Weights of a small transformer language model.
Size: 12 layers, width 224, 4 heads of 64, MLP 896 squared ReLU, 10.8M parameters.
Each number is 200 + 30 x the weight over its row's rms, rounded and kept within 0 to 999. Layers, rows and columns count from 0. The size before them is the row's rms in percent of the matrix's.

# layer 7 attention query, 256x224, rms 0.112, rows 116-158, columns 32-63
099,275,148,226,233,173,237,158,172,241,155,245,212,187,188,232,221,224,163,154,204,207,232,185,207,248,198,212,204,231,201,196,182
107,202,130,167,243,156,166,196,213,194,194,218,167,177,202,210,188,180,200,154,182,187,202,169,243,188,218,198,211,169,218,235,174
112,139,177,215,231,185,175,177,187,206,167,187,218,239,185,200,201,201,199,207,196,224,218,198,197,222,195,176,254,216,205,218,184
105,217,255,166,220,192,173,223,177,242,223,193,159,165,218,163,219,155,237,217,204,189,153,197,143,218,221,254,241,229,249,193,260
097,194,197,233,115,208,190,189,231,185,214,187,157,222,198,229,190,253,187,225,231,233,175,189,177,214,229,199,203,215,204,193,220
097,187,161,261,194,181,236,178,134,210,230,145,163,217,185,269,194,211,160,151,195,187,259,220,229,266,144,256,220,156,231,157,229
108,241,202,202,214,201,197,230,184,172,172,176,191,173,191,204,211,239,242,124,227,169,160,164,181,214,151,168,189,233,224,207,172
102,204,188,199,190,217,193,239,191,222,197,197,184,162,242,139,196,274,190,233,175,241,159,206,176,185,279,209,168,216,229,226,197
092,216,167,173,250,207,165,209,180,184,246,208,240,178,163,212,183,235,172,219,133,191,204,191,184,149,225,211,235,173,214,151,170
099,184,180,217,247,220,218,211,133,183,172,210,142,255,127,217,194,212,227,216,186,232,196,130,151,236,191,175,215,262,182,187,246
105,230,207,179,271,239,227,230,199,133,178,165,153,236,128,171,205,223,215,182,203,234,216,214,229,177,125,213,157,181,170,240,172
106,157,183,193,207,231,218,203,208,171,199,180,171,233,194,165,196,269,184,135,178,154,216,223,168,213,242,184,186,248,217,198,215
090,120,184,196,187,193,253,192,188,172,220,205,232,221,206,207,264,144,217,212,174,212,223,202,148,229,225,191,222,193,242,214,228
101,239,168,161,244,197,210,196,187,227,189,204,223,239,221,222,172,234,155,229,230,199,184,175,249,238,208,213,225,237,222,209,233
093,222,213,201,174,205,194,197,229,200,190,220,222,204,187,225,206,195,203,258,194,211,197,171,204,252,223,200,206,230,236,208,180
088,255,233,139,260,200,175,203,214,265,189,196,239,209,222,174,158,214,167,211,187,219,229,198,215,198,232,236,194,204,155,192,219
092,115,176,176,200,224,167,212,199,174,220,127,227,194,205,168,228,223,216,217,202,224,262,205,178,239,218,192,178,195,243,191,221
098,239,182,222,248,211,209,162,246,231,187,172,224,207,180,148,186,226,193,227,204,167,236,182,168,206,217,205,201,184,186,227,185
088,229,151,222,213,245,196,179,213,231,256,267,219,196,214,228,161,198,198,219,213,209,198,196,191,229,232,222,185,207,189,180,231
101,206,194,208,181,162,191,182,156,200,142,184,248,231,167,211,185,188,201,204,195,227,205,198,180,209,162,223,222,257,186,233,146
090,143,216,181,229,145,225,220,239,198,185,178,222,193,225,224,260,181,198,251,218,225,238,260,240,237,202,204,198,201,190,176,181
098,195,207,249,236,203,236,231,192,165,161,202,147,219,234,205,228,166,256,187,187,209,230,192,174,204,173,175,161,194,224,208,194
095,237,177,246,221,176,188,179,258,200,249,173,207,241,177,165,226,198,171,242,151,135,190,192,272,264,260,211,230,232,179,158,222
101,207,219,204,192,182,220,189,183,165,191,252,232,224,204,147,169,159,225,216,173,200,213,217,185,194,117,253,194,231,170,158,151
098,174,201,225,211,192,166,199,193,170,195,235,166,160,199,204,270,221,176,144,222,179,209,155,209,184,170,175,208,189,174,193,232
093,176,195,231,180,234,183,174,180,188,224,195,190,254,185,208,179,246,217,281,142,259,238,214,196,195,235,200,151,216,232,250,234
101,241,197,239,138,163,184,192,222,246,138,200,189,197,219,228,190,188,176,230,198,162,227,214,216,162,195,208,201,189,200,203,202
103,177,195,178,184,204,183,209,249,199,178,211,169,228,175,192,234,224,184,195,214,209,205,151,203,188,195,177,166,170,211,192,244
101,220,176,175,239,177,182,223,232,213,161,228,174,220,179,192,179,197,222,197,217,179,207,190,234,217,244,248,205,161,245,243,205
110,135,245,257,200,143,244,187,195,194,196,270,216,200,179,217,173,181,192,244,211,169,234,220,201,197,172,175,175,239,216,223,188
106,246,199,193,210,249,188,173,155,168,183,166,191,215,245,178,225,267,192,205,233,192,200,187,197,161,205,215,173,197,219,232,163
100,218,223,234,213,214,257,238,177,252,157,162,251,181,212,180,127,186,211,213,261,180,150,200,163,221,188,185,198,179,267,187,240
097,183,257,231,174,206,162,170,232,183,176,201,174,170,216,203,207,229,206,214,210,187,225,234,188,148,209,174,162,232,206,151,226
094,238,204,220,215,177,213,168,215,175,158,207,190,233,243,162,214,165,204,212,205,189,169,291,206,109,173,203,240,197,184,201,112
103,176,181,198,191,213,206,168,204,233,218,171,217,233,181,233,235,132,132,136,258,192,243,152,228,224,164,169,249,208,202,229,237
111,227,229,224,217,239,175,210,208,193,198,189,184,241,223,187,226,175,188,256,209,215,212,211,190,229,173,165,218,146,195,189,176
107,157,218,184,246,205,204,229,208,273,160,193,215,162,161,163,223,174,163,195,157,214,197,172,187,192,210,185,177,162,188,209,236
111,220,216,183,228,207,210,204,225,244,212,208,250,227,249,223,181,233,183,234,210,301,220,167,189,142,177,178,217,215,181,185,197
105,189,190,189,158,207,164,224,220,211,208,256,200,217,174,166,200,199,134,238,180,258,205,190,187,179,209,202,178,198,212,212,213
104,200,197,192,199,205,186,169,171,227,150,240,177,235,172,212,219,207,174,179,237,166,215,192,218,195,175,187,225,185,239,207,209
098,282,217,178,160,185,188,179,152,204,211,185,197,138,171,233,201,201,196,185,229,177,217,135,224,222,153,194,218,231,228,202,189
107,168,142,135,157,172,236,223,213,192,194,170,235,183,224,195,226,199,201,188,196,222,137,214,178,181,180,219,221,222,99,210,187
108,183,189,238,171,251,191,216,247,183,211,268,231,249,190,211,199,187,211,202,186,197,188,208,177,169,172,207,199,198,205,221,199
# layer 7 attention key, 256x224, rms 0.112, rows 116-158, columns 32-63
098,281,167,218,229,199,164,213,189,213,157,222,153,211,167,219,229,223,222,188,148,188,184,222,154,179,185,199,196,218,215,209,159
100,215,168,112,227,168,148,207,211,192,193,213,207,241,213,208,224,231,166,180,202,161,229,207,223,215,178,221,164,170,197,163,207
119,155,214,235,197,190,165,237,208,203,199,196,223,229,193,194,194,168,156,213,232,169,258,222,185,165,192,162,216,201,185,204,205
119,151,240,227,183,152,196,192,226,243,215,227,214,185,236,201,208,178,172,266,160,235,188,202,206,168,216,226,248,191,291,157,203
110,180,198,247,188,159,171,178,224,162,197,229,219,252,127,218,193,209,212,222,198,190,190,191,168,191,248,191,202,182,216,197,223
108,242,207,209,224,235,151,171,153,202,180,207,219,227,185,231,221,195,133,205,191,216,159,223,216,237,184,213,187,120,180,178,218
116,243,228,247,230,224,158,202,179,153,193,211,207,175,193,248,196,238,225,191,232,194,179,166,155,208,191,213,219,155,236,191,197
107,209,185,211,164,188,224,212,181,221,244,167,214,180,238,165,197,219,152,226,201,182,149,187,218,185,186,205,179,218,210,167,216
098,246,248,221,182,186,234,174,155,151,139,206,208,182,191,191,162,251,197,183,230,197,200,186,208,241,243,179,178,197,200,184,215
114,192,190,230,224,171,180,208,148,168,166,215,211,285,233,176,238,221,207,186,242,212,191,189,183,203,155,175,203,227,218,220,184
120,217,194,208,240,190,196,215,172,125,177,196,201,156,142,220,176,218,224,168,188,187,198,222,203,218,166,193,137,203,201,142,233
111,177,208,228,189,169,180,213,253,221,197,222,141,251,178,180,177,207,151,175,213,164,227,198,176,189,137,258,151,219,219,187,153
089,224,230,197,189,242,231,236,228,188,192,200,242,226,228,177,193,215,111,219,233,164,177,197,185,227,221,193,181,203,179,179,165
091,254,146,156,181,194,201,162,204,192,152,201,167,183,127,194,173,196,208,224,158,192,204,181,223,219,225,202,191,193,185,218,184
089,199,259,194,186,222,218,168,203,186,252,219,182,210,199,182,186,166,167,207,214,152,181,259,204,223,270,230,255,220,206,138,204
098,245,169,190,168,248,159,187,191,264,154,158,149,173,202,223,181,240,200,155,169,222,183,173,210,203,231,156,225,184,183,195,203
089,182,180,205,182,182,217,218,187,188,178,156,171,204,232,186,190,229,245,173,184,186,187,216,189,219,195,273,158,195,231,217,162
095,225,168,201,186,217,232,187,206,252,165,215,219,226,158,229,188,232,261,183,178,178,191,215,199,179,174,215,207,185,187,223,183
096,179,205,179,160,187,237,187,145,192,219,216,155,226,192,170,189,159,168,170,219,173,205,220,208,244,213,184,212,225,202,189,185
098,157,209,252,213,182,184,216,242,227,165,259,242,208,172,135,194,207,197,208,234,204,226,151,183,222,143,195,251,232,197,208,175
089,178,254,215,175,209,189,217,225,210,172,159,284,273,247,191,193,158,206,205,220,234,242,225,182,196,185,182,173,261,204,172,244
088,181,196,236,200,206,229,222,190,193,189,220,204,182,179,137,181,171,188,220,214,151,260,262,187,178,203,191,198,256,179,190,199
097,254,221,246,236,175,191,197,218,217,202,190,198,220,160,200,224,255,176,228,196,130,206,197,281,211,179,176,197,175,204,156,192
091,203,176,266,204,214,284,219,153,202,272,185,237,196,231,154,229,235,189,170,193,257,152,226,238,208,146,215,219,238,226,206,196
089,220,218,168,172,172,215,173,220,237,254,193,250,217,225,194,211,215,139,191,225,225,221,251,227,196,188,239,226,160,201,187,215
095,199,166,197,189,214,219,229,182,188,245,260,189,178,158,234,200,152,229,217,148,267,178,174,184,175,175,215,216,179,209,224,158
099,179,186,215,162,170,239,230,226,169,196,225,178,216,235,200,229,183,188,255,200,201,219,225,214,178,189,181,162,161,198,165,211
103,218,182,207,204,202,188,194,231,187,151,236,178,190,208,240,217,228,233,163,235,234,234,107,210,178,211,151,187,170,205,203,210
098,228,176,232,206,237,179,206,196,236,181,197,195,180,185,186,223,230,205,225,200,218,243,158,155,162,219,221,229,199,271,175,159
105,169,243,217,187,195,180,218,209,173,187,190,222,210,169,131,188,199,232,218,207,177,212,232,185,213,143,214,178,220,152,254,148
100,227,192,225,219,146,212,179,214,184,242,193,207,265,189,156,219,222,179,159,214,188,192,222,201,169,193,217,195,209,221,207,212
104,183,281,290,205,182,270,217,209,205,199,277,217,172,242,155,167,175,205,202,232,173,202,226,201,164,212,243,220,198,180,219,221
101,212,207,187,213,216,206,171,214,226,182,201,204,153,193,229,234,221,223,149,224,164,269,197,185,165,152,209,184,201,195,236,236
096,224,116,230,225,168,190,158,190,165,130,234,269,240,177,145,247,188,210,171,200,214,185,195,197,184,156,240,185,166,183,240,170
096,208,160,240,179,193,153,190,238,230,202,176,268,208,238,231,179,219,178,207,239,204,254,207,178,254,251,190,199,198,200,203,239
115,236,194,247,224,194,220,182,205,178,226,142,210,240,210,187,238,197,199,214,229,168,156,246,208,225,191,202,172,229,235,176,189
102,194,238,158,210,198,186,160,209,204,160,224,163,204,179,166,205,182,138,195,175,256,240,114,236,172,189,197,175,166,155,193,219
107,159,183,219,219,221,209,194,160,212,249,230,178,173,237,166,188,225,218,254,219,172,238,202,187,163,227,192,235,240,198,171,231
103,158,193,222,171,218,178,193,164,198,183,201,156,178,189,174,199,218,183,211,180,151,211,135,184,192,224,185,121,190,237,172,247
097,199,193,207,166,189,168,185,178,195,170,242,200,239,197,230,252,240,228,199,204,235,224,174,217,170,213,200,250,163,242,140,228
101,190,246,192,199,193,189,192,176,198,149,203,227,196,215,188,136,195,210,195,272,152,160,209,221,191,200,204,160,234,170,205,227
098,267,141,120,187,154,224,234,193,224,135,194,202,239,245,223,201,233,186,200,197,188,154,229,208,179,234,226,231,203,182,220,162
111,190,197,210,156,216,257,226,238,231,188,147,238,233,169,172,174,237,199,208,231,223,251,251,206,193,128,172,234,178,196,239,209
# layer 7 attention value, 256x224, rms 0.117, rows 64-127, columns 32-63
095,179,149,151,165,195,221,237,212,202,207,186,217,240,166,168,213,126,225,180,231,178,182,185,196,251,204,251,248,193,268,234,218
098,224,178,199,189,259,237,222,209,224,181,158,173,219,223,221,178,156,223,238,189,191,191,229,196,214,214,269,189,155,198,185,220
096,226,184,197,174,207,145,176,224,227,168,257,210,185,216,226,218,235,248,167,212,180,238,205,190,187,162,199,202,235,213,197,178
095,203,244,220,214,172,208,228,161,187,218,187,158,220,220,189,218,233,175,229,191,188,209,202,195,189,248,220,204,246,150,182,204
098,205,229,181,172,199,203,207,210,172,194,171,259,197,190,146,201,162,211,188,272,230,180,205,205,220,191,228,201,176,171,132,171
090,185,243,192,173,225,232,175,195,175,266,150,237,171,202,176,134,140,223,165,143,215,153,249,194,251,173,185,201,205,179,203,192
096,230,162,187,178,181,223,163,225,158,193,197,202,163,166,202,186,153,201,211,216,207,173,201,218,204,235,237,204,177,254,182,196
090,196,183,215,239,190,217,200,172,160,205,179,192,244,164,235,221,185,200,190,193,161,98,216,168,160,180,216,217,217,173,145,243
092,146,196,168,216,224,230,232,136,153,186,210,219,184,192,206,185,219,235,206,227,189,149,236,256,259,196,253,215,179,190,180,227
093,284,188,198,135,173,156,226,187,239,150,222,140,200,150,225,187,176,216,170,201,219,178,217,204,209,220,217,156,169,203,205,208
091,239,263,190,143,225,270,167,193,181,174,245,235,224,226,211,242,180,189,207,178,241,137,174,234,182,207,213,225,191,206,169,227
102,270,176,218,226,191,245,186,201,174,234,236,177,246,168,198,213,226,277,273,194,198,199,126,189,196,214,200,187,198,192,166,206
092,186,192,221,241,216,265,171,213,201,146,212,199,189,235,208,229,191,194,184,181,205,224,218,234,266,242,226,197,144,200,180,218
100,268,181,253,206,205,201,140,175,214,202,171,202,259,245,169,179,176,205,253,175,181,198,238,169,227,187,208,210,216,225,210,301
096,186,179,199,234,159,237,143,196,236,161,175,209,160,180,242,180,197,202,179,268,205,217,164,138,190,169,190,212,154,217,176,147
093,281,152,214,173,194,212,162,219,195,242,174,207,189,195,237,220,170,216,201,211,187,194,225,209,221,200,236,168,216,170,199,163
088,219,195,220,190,175,225,186,247,237,203,160,191,158,172,209,159,199,196,164,191,210,225,189,270,208,140,162,229,186,212,190,221
100,220,195,196,191,165,211,190,181,202,231,125,226,251,152,191,173,188,179,206,226,165,210,193,201,191,184,216,233,190,191,212,218
090,231,140,138,254,204,224,204,179,228,171,182,178,166,176,228,196,207,169,208,177,193,276,191,239,238,188,253,163,220,185,181,179
093,198,198,241,196,192,188,202,231,193,186,173,215,183,195,222,245,240,233,221,213,105,187,192,162,158,199,179,193,222,224,171,242
100,161,194,204,193,205,240,214,200,170,179,263,234,196,197,259,189,235,176,222,149,196,199,223,226,219,197,188,132,205,173,230,209
094,190,134,217,164,180,198,180,211,158,179,213,240,187,200,229,189,188,223,162,215,174,237,191,190,259,182,193,166,210,193,222,216
095,195,195,172,225,203,190,232,217,207,204,157,127,221,148,181,240,229,187,228,185,195,277,206,184,216,212,233,215,223,217,205,191
096,158,231,174,194,204,167,194,190,199,193,239,249,232,244,186,278,250,174,153,184,202,218,249,228,183,233,194,174,232,171,199,244
095,202,177,168,251,224,196,237,114,167,157,243,201,173,233,255,239,230,187,219,210,189,188,162,193,201,261,123,185,237,242,245,163
098,207,212,151,209,146,214,200,213,136,203,179,212,159,173,236,184,171,239,137,235,222,212,144,190,223,224,188,193,204,166,247,218
098,197,221,193,116,145,156,228,206,258,211,206,188,184,210,174,236,222,197,204,157,179,252,237,241,220,203,200,253,189,178,244,214
096,191,181,184,204,211,207,222,238,241,159,218,158,223,187,300,185,181,180,178,217,236,181,206,201,181,159,195,194,210,150,199,172
099,226,212,220,208,195,180,135,223,208,225,184,176,154,219,217,218,193,244,205,233,182,197,209,192,171,198,234,187,178,175,159,156
096,245,195,247,213,219,218,197,165,176,231,177,215,209,218,220,155,181,229,212,224,223,192,245,219,228,200,221,224,191,167,230,201
089,158,160,147,196,189,198,202,210,228,264,248,250,185,195,230,178,190,235,240,142,114,189,200,208,215,163,202,258,240,205,243,238
096,163,179,204,175,206,234,218,180,154,225,185,164,206,201,258,201,204,218,165,205,244,216,210,223,186,244,216,188,226,174,210,248
096,187,165,206,187,124,193,213,215,149,206,209,168,213,178,114,207,215,202,220,201,206,161,233,221,200,209,218,182,171,191,184,190
090,206,191,239,207,224,187,210,202,190,148,191,197,222,240,181,158,221,212,264,216,206,213,204,207,160,200,188,192,167,174,187,203
095,248,178,207,186,179,187,192,228,219,215,217,221,227,198,228,144,245,184,209,241,213,205,291,186,157,186,188,240,191,175,203,233
101,196,138,220,230,199,183,217,225,206,217,204,176,179,165,214,193,248,219,239,226,228,197,207,257,206,200,152,151,200,196,200,197
098,188,168,179,181,217,190,200,250,176,174,173,212,226,196,181,145,153,244,168,230,170,229,188,229,195,193,188,213,215,163,298,196
098,241,198,191,222,191,207,228,174,178,186,170,213,228,231,212,179,175,236,212,202,213,222,237,210,200,184,222,198,189,172,258,203
093,185,215,246,148,204,204,194,153,242,171,200,225,212,256,213,186,118,196,205,274,201,170,192,178,188,193,242,219,169,154,181,230
095,222,188,250,168,223,198,169,183,180,189,246,200,243,178,176,162,209,243,188,223,223,162,220,231,170,198,169,186,201,260,233,153
093,146,147,173,249,224,214,141,178,197,200,208,229,163,205,199,217,210,194,235,213,221,186,144,160,189,277,176,163,192,132,243,185
090,217,212,218,200,186,171,174,237,142,205,209,181,174,153,190,181,190,226,276,210,197,225,177,206,196,218,187,196,245,208,152,168
097,151,218,189,172,193,216,209,237,163,211,166,183,250,226,270,161,202,136,197,124,144,202,234,195,201,211,202,205,219,173,239,192
097,216,208,147,204,227,172,198,218,199,202,184,225,141,196,269,210,127,200,223,214,240,206,182,184,198,204,161,200,248,157,173,226
090,213,187,201,207,184,249,165,244,276,161,194,220,221,239,217,227,236,211,158,207,237,213,206,178,172,199,217,148,268,162,235,187
092,203,173,233,204,203,179,281,224,222,144,215,249,222,174,174,221,193,257,174,225,239,182,166,160,181,216,206,179,156,151,188,139
096,217,192,157,213,189,190,248,212,250,179,220,158,212,186,165,227,148,182,159,182,225,181,210,203,181,221,223,190,213,170,216,201
094,182,192,204,152,183,240,182,192,206,224,140,236,226,261,276,201,200,145,222,191,206,172,237,190,177,140,218,204,219,155,185,214
096,227,188,197,262,252,193,219,219,214,189,115,255,162,217,216,201,167,217,207,225,244,246,132,207,218,210,241,188,183,244,163,164
092,126,214,198,179,238,231,165,225,208,204,219,134,170,197,207,149,237,176,188,155,174,179,157,157,184,165,185,175,182,126,180,257
094,133,201,191,215,245,286,199,152,220,240,199,222,132,217,188,186,174,199,201,220,219,205,200,164,216,212,194,190,222,144,139,204
095,172,181,205,182,233,199,197,166,170,206,195,175,208,199,248,216,213,155,185,181,205,225,278,173,152,206,198,181,191,209,179,233
095,229,215,217,233,198,182,173,209,195,245,178,232,210,184,203,199,154,189,192,196,185,212,230,239,178,198,201,240,211,195,233,249
101,228,161,257,164,193,183,213,241,153,198,241,238,189,251,167,221,188,167,207,189,177,205,212,140,225,193,188,222,219,150,225,205
094,244,181,210,217,159,166,207,224,153,227,209,197,221,212,231,239,207,214,178,200,206,190,158,174,204,195,122,163,189,209,200,200
090,196,203,202,162,234,193,234,209,228,216,157,212,167,161,195,197,188,146,157,220,157,254,186,216,167,200,227,165,196,235,184,215
092,114,203,211,231,209,170,190,249,219,155,174,192,252,170,189,217,179,219,174,216,196,209,210,116,274,158,198,237,186,198,129,219
094,243,167,211,189,229,202,187,219,213,226,129,216,156,256,178,187,162,261,175,199,181,234,215,192,183,241,212,279,213,223,229,153
092,213,175,173,173,228,234,192,156,156,225,198,119,241,262,273,229,208,159,150,233,190,230,179,164,200,129,192,201,216,180,233,220
100,216,136,141,214,172,175,213,204,229,245,189,211,175,188,245,220,183,196,174,190,193,140,203,194,173,162,194,213,173,162,208,150
092,204,162,202,207,132,191,227,202,155,214,208,244,214,185,226,233,145,220,213,243,221,201,192,155,199,213,238,177,223,268,185,177
092,163,246,209,245,180,227,194,196,255,180,241,156,214,182,170,144,159,185,229,185,184,151,196,209,211,230,225,198,183,224,175,226
094,236,207,153,203,228,152,162,189,177,209,189,169,147,191,237,185,182,211,165,132,186,167,202,144,218,188,192,205,217,211,187,212
098,161,175,196,201,151,169,199,240,157,177,256,253,149,226,196,213,206,169,194,161,254,195,192,195,227,204,167,219,177,167,136,180
# layer 7 attention output (transposed), 256x224, rms 0.112, rows 64-127, columns 32-63
096,179,150,156,173,251,216,226,207,272,232,163,157,221,171,210,231,164,248,185,180,168,262,166,206,209,158,213,206,173,249,201,234
096,234,181,177,194,274,211,197,183,215,194,156,154,194,225,243,219,210,191,197,261,218,182,198,202,232,223,235,223,163,212,224,229
087,193,159,216,183,204,188,235,216,182,201,301,210,161,239,210,170,237,241,183,162,188,188,194,212,212,203,224,183,212,211,218,175
093,201,203,262,149,190,192,232,208,164,223,199,175,177,202,207,169,215,233,161,204,180,177,214,171,183,221,164,246,238,193,193,158
095,231,255,171,197,207,196,212,181,152,202,179,245,212,182,175,144,239,227,220,241,204,182,201,237,291,236,232,152,155,212,75,198
098,141,248,201,148,241,199,214,263,227,267,176,246,207,216,201,170,153,187,169,197,207,205,201,227,192,199,231,190,196,206,183,246
100,223,212,230,173,200,211,188,188,187,212,216,159,143,153,196,172,165,193,223,207,221,164,186,198,254,226,197,205,182,227,187,225
092,179,169,231,142,197,207,223,145,248,238,194,183,215,155,169,190,137,199,189,172,207,137,197,188,184,128,187,220,186,219,181,179
091,176,232,225,258,188,243,167,161,189,221,207,209,202,191,161,151,236,239,227,196,236,170,197,205,269,192,236,207,172,195,214,245
096,168,199,174,198,117,169,248,216,249,188,183,161,246,187,211,212,168,167,177,241,211,179,194,222,156,251,218,173,180,238,220,168
086,228,260,178,176,186,189,149,214,266,227,250,250,168,221,200,216,238,206,246,170,235,202,227,209,219,191,204,270,207,165,168,185
106,183,185,210,169,222,169,190,228,155,210,207,187,279,144,218,161,203,227,293,202,209,221,183,203,140,244,254,198,192,219,155,227
093,174,170,213,242,203,250,200,192,226,190,162,160,222,186,226,239,170,176,164,196,184,226,198,201,185,273,197,180,152,200,191,200
093,226,149,224,184,184,224,166,210,261,182,210,179,207,179,224,189,196,204,194,205,173,223,244,233,234,199,258,151,164,214,251,253
093,202,211,247,198,172,234,168,198,238,182,189,212,203,199,193,221,222,211,197,272,243,247,183,174,223,147,211,182,200,221,197,166
097,261,169,229,164,194,235,247,201,145,262,192,210,221,187,264,185,214,171,220,223,152,219,207,177,214,257,221,208,207,218,192,176
089,227,204,245,187,211,215,220,188,199,199,210,215,168,170,228,173,175,193,202,209,209,236,201,214,198,196,170,231,168,209,220,213
101,195,217,235,192,182,210,161,206,228,228,161,197,227,218,159,157,182,180,240,195,257,234,230,221,167,209,213,222,196,189,228,196
096,153,180,183,217,196,184,229,225,218,184,222,189,201,228,166,209,212,187,231,181,184,257,196,184,242,166,204,205,185,200,161,209
099,186,168,258,155,165,210,183,160,182,199,172,211,185,200,206,231,188,232,235,178,216,195,177,215,165,193,219,209,204,214,227,210
099,165,183,240,157,226,220,224,183,246,159,213,227,217,182,247,190,216,242,179,156,154,214,223,186,225,242,175,181,208,179,243,244
089,198,176,235,202,150,178,214,189,206,216,225,191,133,158,212,189,184,205,224,220,204,214,212,222,216,137,160,140,226,186,174,215
100,268,187,130,188,219,240,201,183,225,186,126,156,176,166,169,199,227,160,199,199,165,191,210,235,238,212,218,171,219,203,173,209
102,162,163,267,131,188,205,196,202,175,184,186,246,220,215,213,270,246,216,168,218,188,203,225,186,163,201,203,218,216,169,248,188
098,165,192,193,228,191,186,192,206,248,184,215,167,164,246,201,200,213,180,177,245,196,198,177,197,183,232,169,198,196,235,240,194
097,213,226,179,219,197,211,217,189,161,205,182,173,188,221,181,200,220,204,142,193,191,249,183,247,217,270,186,203,199,223,216,232
095,200,203,189,180,143,222,218,203,179,259,260,185,184,226,173,185,180,175,221,229,201,206,206,198,161,142,230,202,209,206,250,185
106,191,167,213,166,197,202,193,262,212,190,195,159,252,184,220,196,185,175,128,162,247,234,205,197,204,156,223,220,184,166,215,201
099,204,216,157,192,160,247,192,244,197,209,170,159,197,263,216,176,155,218,201,207,173,210,206,230,194,219,231,205,231,204,124,174
088,200,210,273,187,205,201,189,203,165,245,138,201,232,229,249,175,198,218,184,201,190,164,201,211,240,209,205,218,191,153,215,223
093,124,192,196,198,216,199,169,209,207,260,221,180,156,202,219,174,143,228,237,183,194,259,203,207,184,230,199,211,187,181,213,196
090,157,198,181,194,224,193,250,216,204,168,226,196,227,173,222,205,231,225,153,206,255,170,249,244,242,241,193,171,220,190,207,257
096,208,128,185,190,165,237,223,207,235,190,174,170,201,183,168,190,235,207,261,205,203,160,214,218,238,182,227,195,220,175,184,221
095,157,195,229,209,203,219,185,196,154,167,189,237,266,240,191,171,169,238,203,207,181,196,197,154,194,288,188,189,155,233,205,170
094,256,193,205,215,153,217,161,200,196,196,160,263,211,193,238,166,176,211,225,260,226,194,250,207,208,164,175,230,165,189,219,200
095,229,204,182,225,170,207,209,233,227,246,228,173,213,215,208,199,228,168,234,203,207,201,206,239,179,221,172,192,231,148,170,146
097,203,176,182,201,187,232,234,211,183,130,251,235,198,144,234,164,210,225,187,205,197,165,183,213,192,222,218,211,162,148,234,166
106,229,195,130,166,175,188,191,200,185,212,210,211,214,203,208,187,217,193,206,192,169,198,259,207,210,209,161,222,171,202,216,221
094,184,136,244,172,224,229,227,196,215,172,184,192,205,211,164,209,168,198,228,177,212,144,175,152,221,228,265,209,230,186,222,253
094,199,202,221,191,224,223,176,179,167,221,200,227,246,175,189,215,233,204,217,196,203,193,229,166,229,174,209,161,183,260,238,167
095,194,180,208,193,231,206,185,244,173,184,205,195,170,202,196,249,205,216,239,191,236,201,183,183,170,191,182,248,210,191,210,183
091,246,198,210,174,158,177,183,276,167,208,246,252,228,164,189,228,228,190,224,214,220,216,236,217,243,253,139,207,197,166,219,222
094,134,210,153,155,189,184,194,231,184,173,211,186,224,302,230,143,182,165,198,136,198,187,223,226,195,166,197,230,185,146,191,237
100,182,221,132,164,192,196,206,203,230,226,216,224,148,245,193,229,192,180,222,200,203,225,165,242,256,277,187,201,238,219,214,187
087,214,115,221,213,141,212,208,223,196,176,198,197,171,232,212,194,200,230,204,200,204,224,236,237,245,242,158,192,198,212,190,210
089,149,171,220,226,213,189,220,241,170,219,211,206,193,229,173,238,183,262,197,298,217,210,230,243,162,206,212,174,165,174,170,183
100,154,226,140,268,198,217,189,230,211,215,162,196,216,185,201,214,174,229,178,186,168,203,187,170,136,204,182,266,221,254,220,220
101,198,172,211,189,220,258,162,207,261,188,214,194,237,231,227,206,208,115,218,187,212,143,202,190,161,235,247,212,175,195,143,229
099,222,204,229,242,217,202,194,201,173,164,140,218,203,258,193,220,210,212,179,218,223,271,223,223,239,192,215,214,155,230,191,163
089,150,215,160,214,243,158,206,157,193,167,204,174,205,218,226,172,224,157,205,172,148,206,156,226,205,211,167,219,230,202,237,226
091,235,224,186,162,271,216,143,231,214,271,196,229,158,143,252,212,217,173,200,182,219,176,196,221,158,199,187,193,202,180,172,226
092,182,239,233,176,225,245,175,208,172,206,193,169,225,199,270,194,231,155,216,172,209,231,222,190,179,202,175,233,175,212,191,229
099,176,229,177,195,230,202,201,195,214,236,202,253,180,194,199,204,197,201,202,196,142,163,213,192,201,134,200,211,239,207,208,198
100,238,216,217,218,226,208,197,221,222,233,211,243,181,196,178,224,177,147,254,224,192,215,242,133,200,165,241,219,238,168,215,234
105,224,184,223,206,138,192,240,235,152,173,213,236,224,173,218,239,262,190,174,219,172,182,171,148,208,192,171,182,182,223,147,136
091,197,225,194,166,229,241,209,195,207,206,137,184,157,146,184,191,200,174,133,199,217,205,142,197,178,191,240,192,195,272,192,216
091,186,225,188,200,206,168,238,150,221,170,182,168,247,189,207,168,194,195,202,202,208,237,166,185,187,225,240,208,154,144,182,211
091,244,205,184,228,232,221,166,205,171,201,200,207,183,258,116,188,220,222,179,212,165,227,206,204,159,206,156,181,217,235,211,199
093,201,162,188,140,238,197,218,233,131,256,174,147,187,264,202,187,189,183,146,205,166,228,173,183,185,178,188,184,219,212,249,194
106,183,224,111,231,175,198,236,202,258,198,164,143,195,240,183,203,172,213,186,190,191,182,205,204,196,165,213,248,185,195,156,161
093,176,156,196,211,193,192,189,189,163,228,247,173,187,199,201,216,188,196,208,189,204,224,196,153,172,187,185,224,199,226,176,257
093,236,235,166,252,262,163,195,226,217,187,213,163,250,193,182,185,193,160,262,176,216,147,217,204,217,207,195,248,202,167,210,238
096,236,244,118,212,219,163,199,213,222,275,169,205,198,255,231,188,171,221,234,153,219,237,204,242,243,224,202,205,226,225,177,223
095,229,182,191,202,144,196,203,228,217,200,210,241,146,199,198,208,230,177,207,177,241,246,221,194,182,176,206,219,216,167,176,207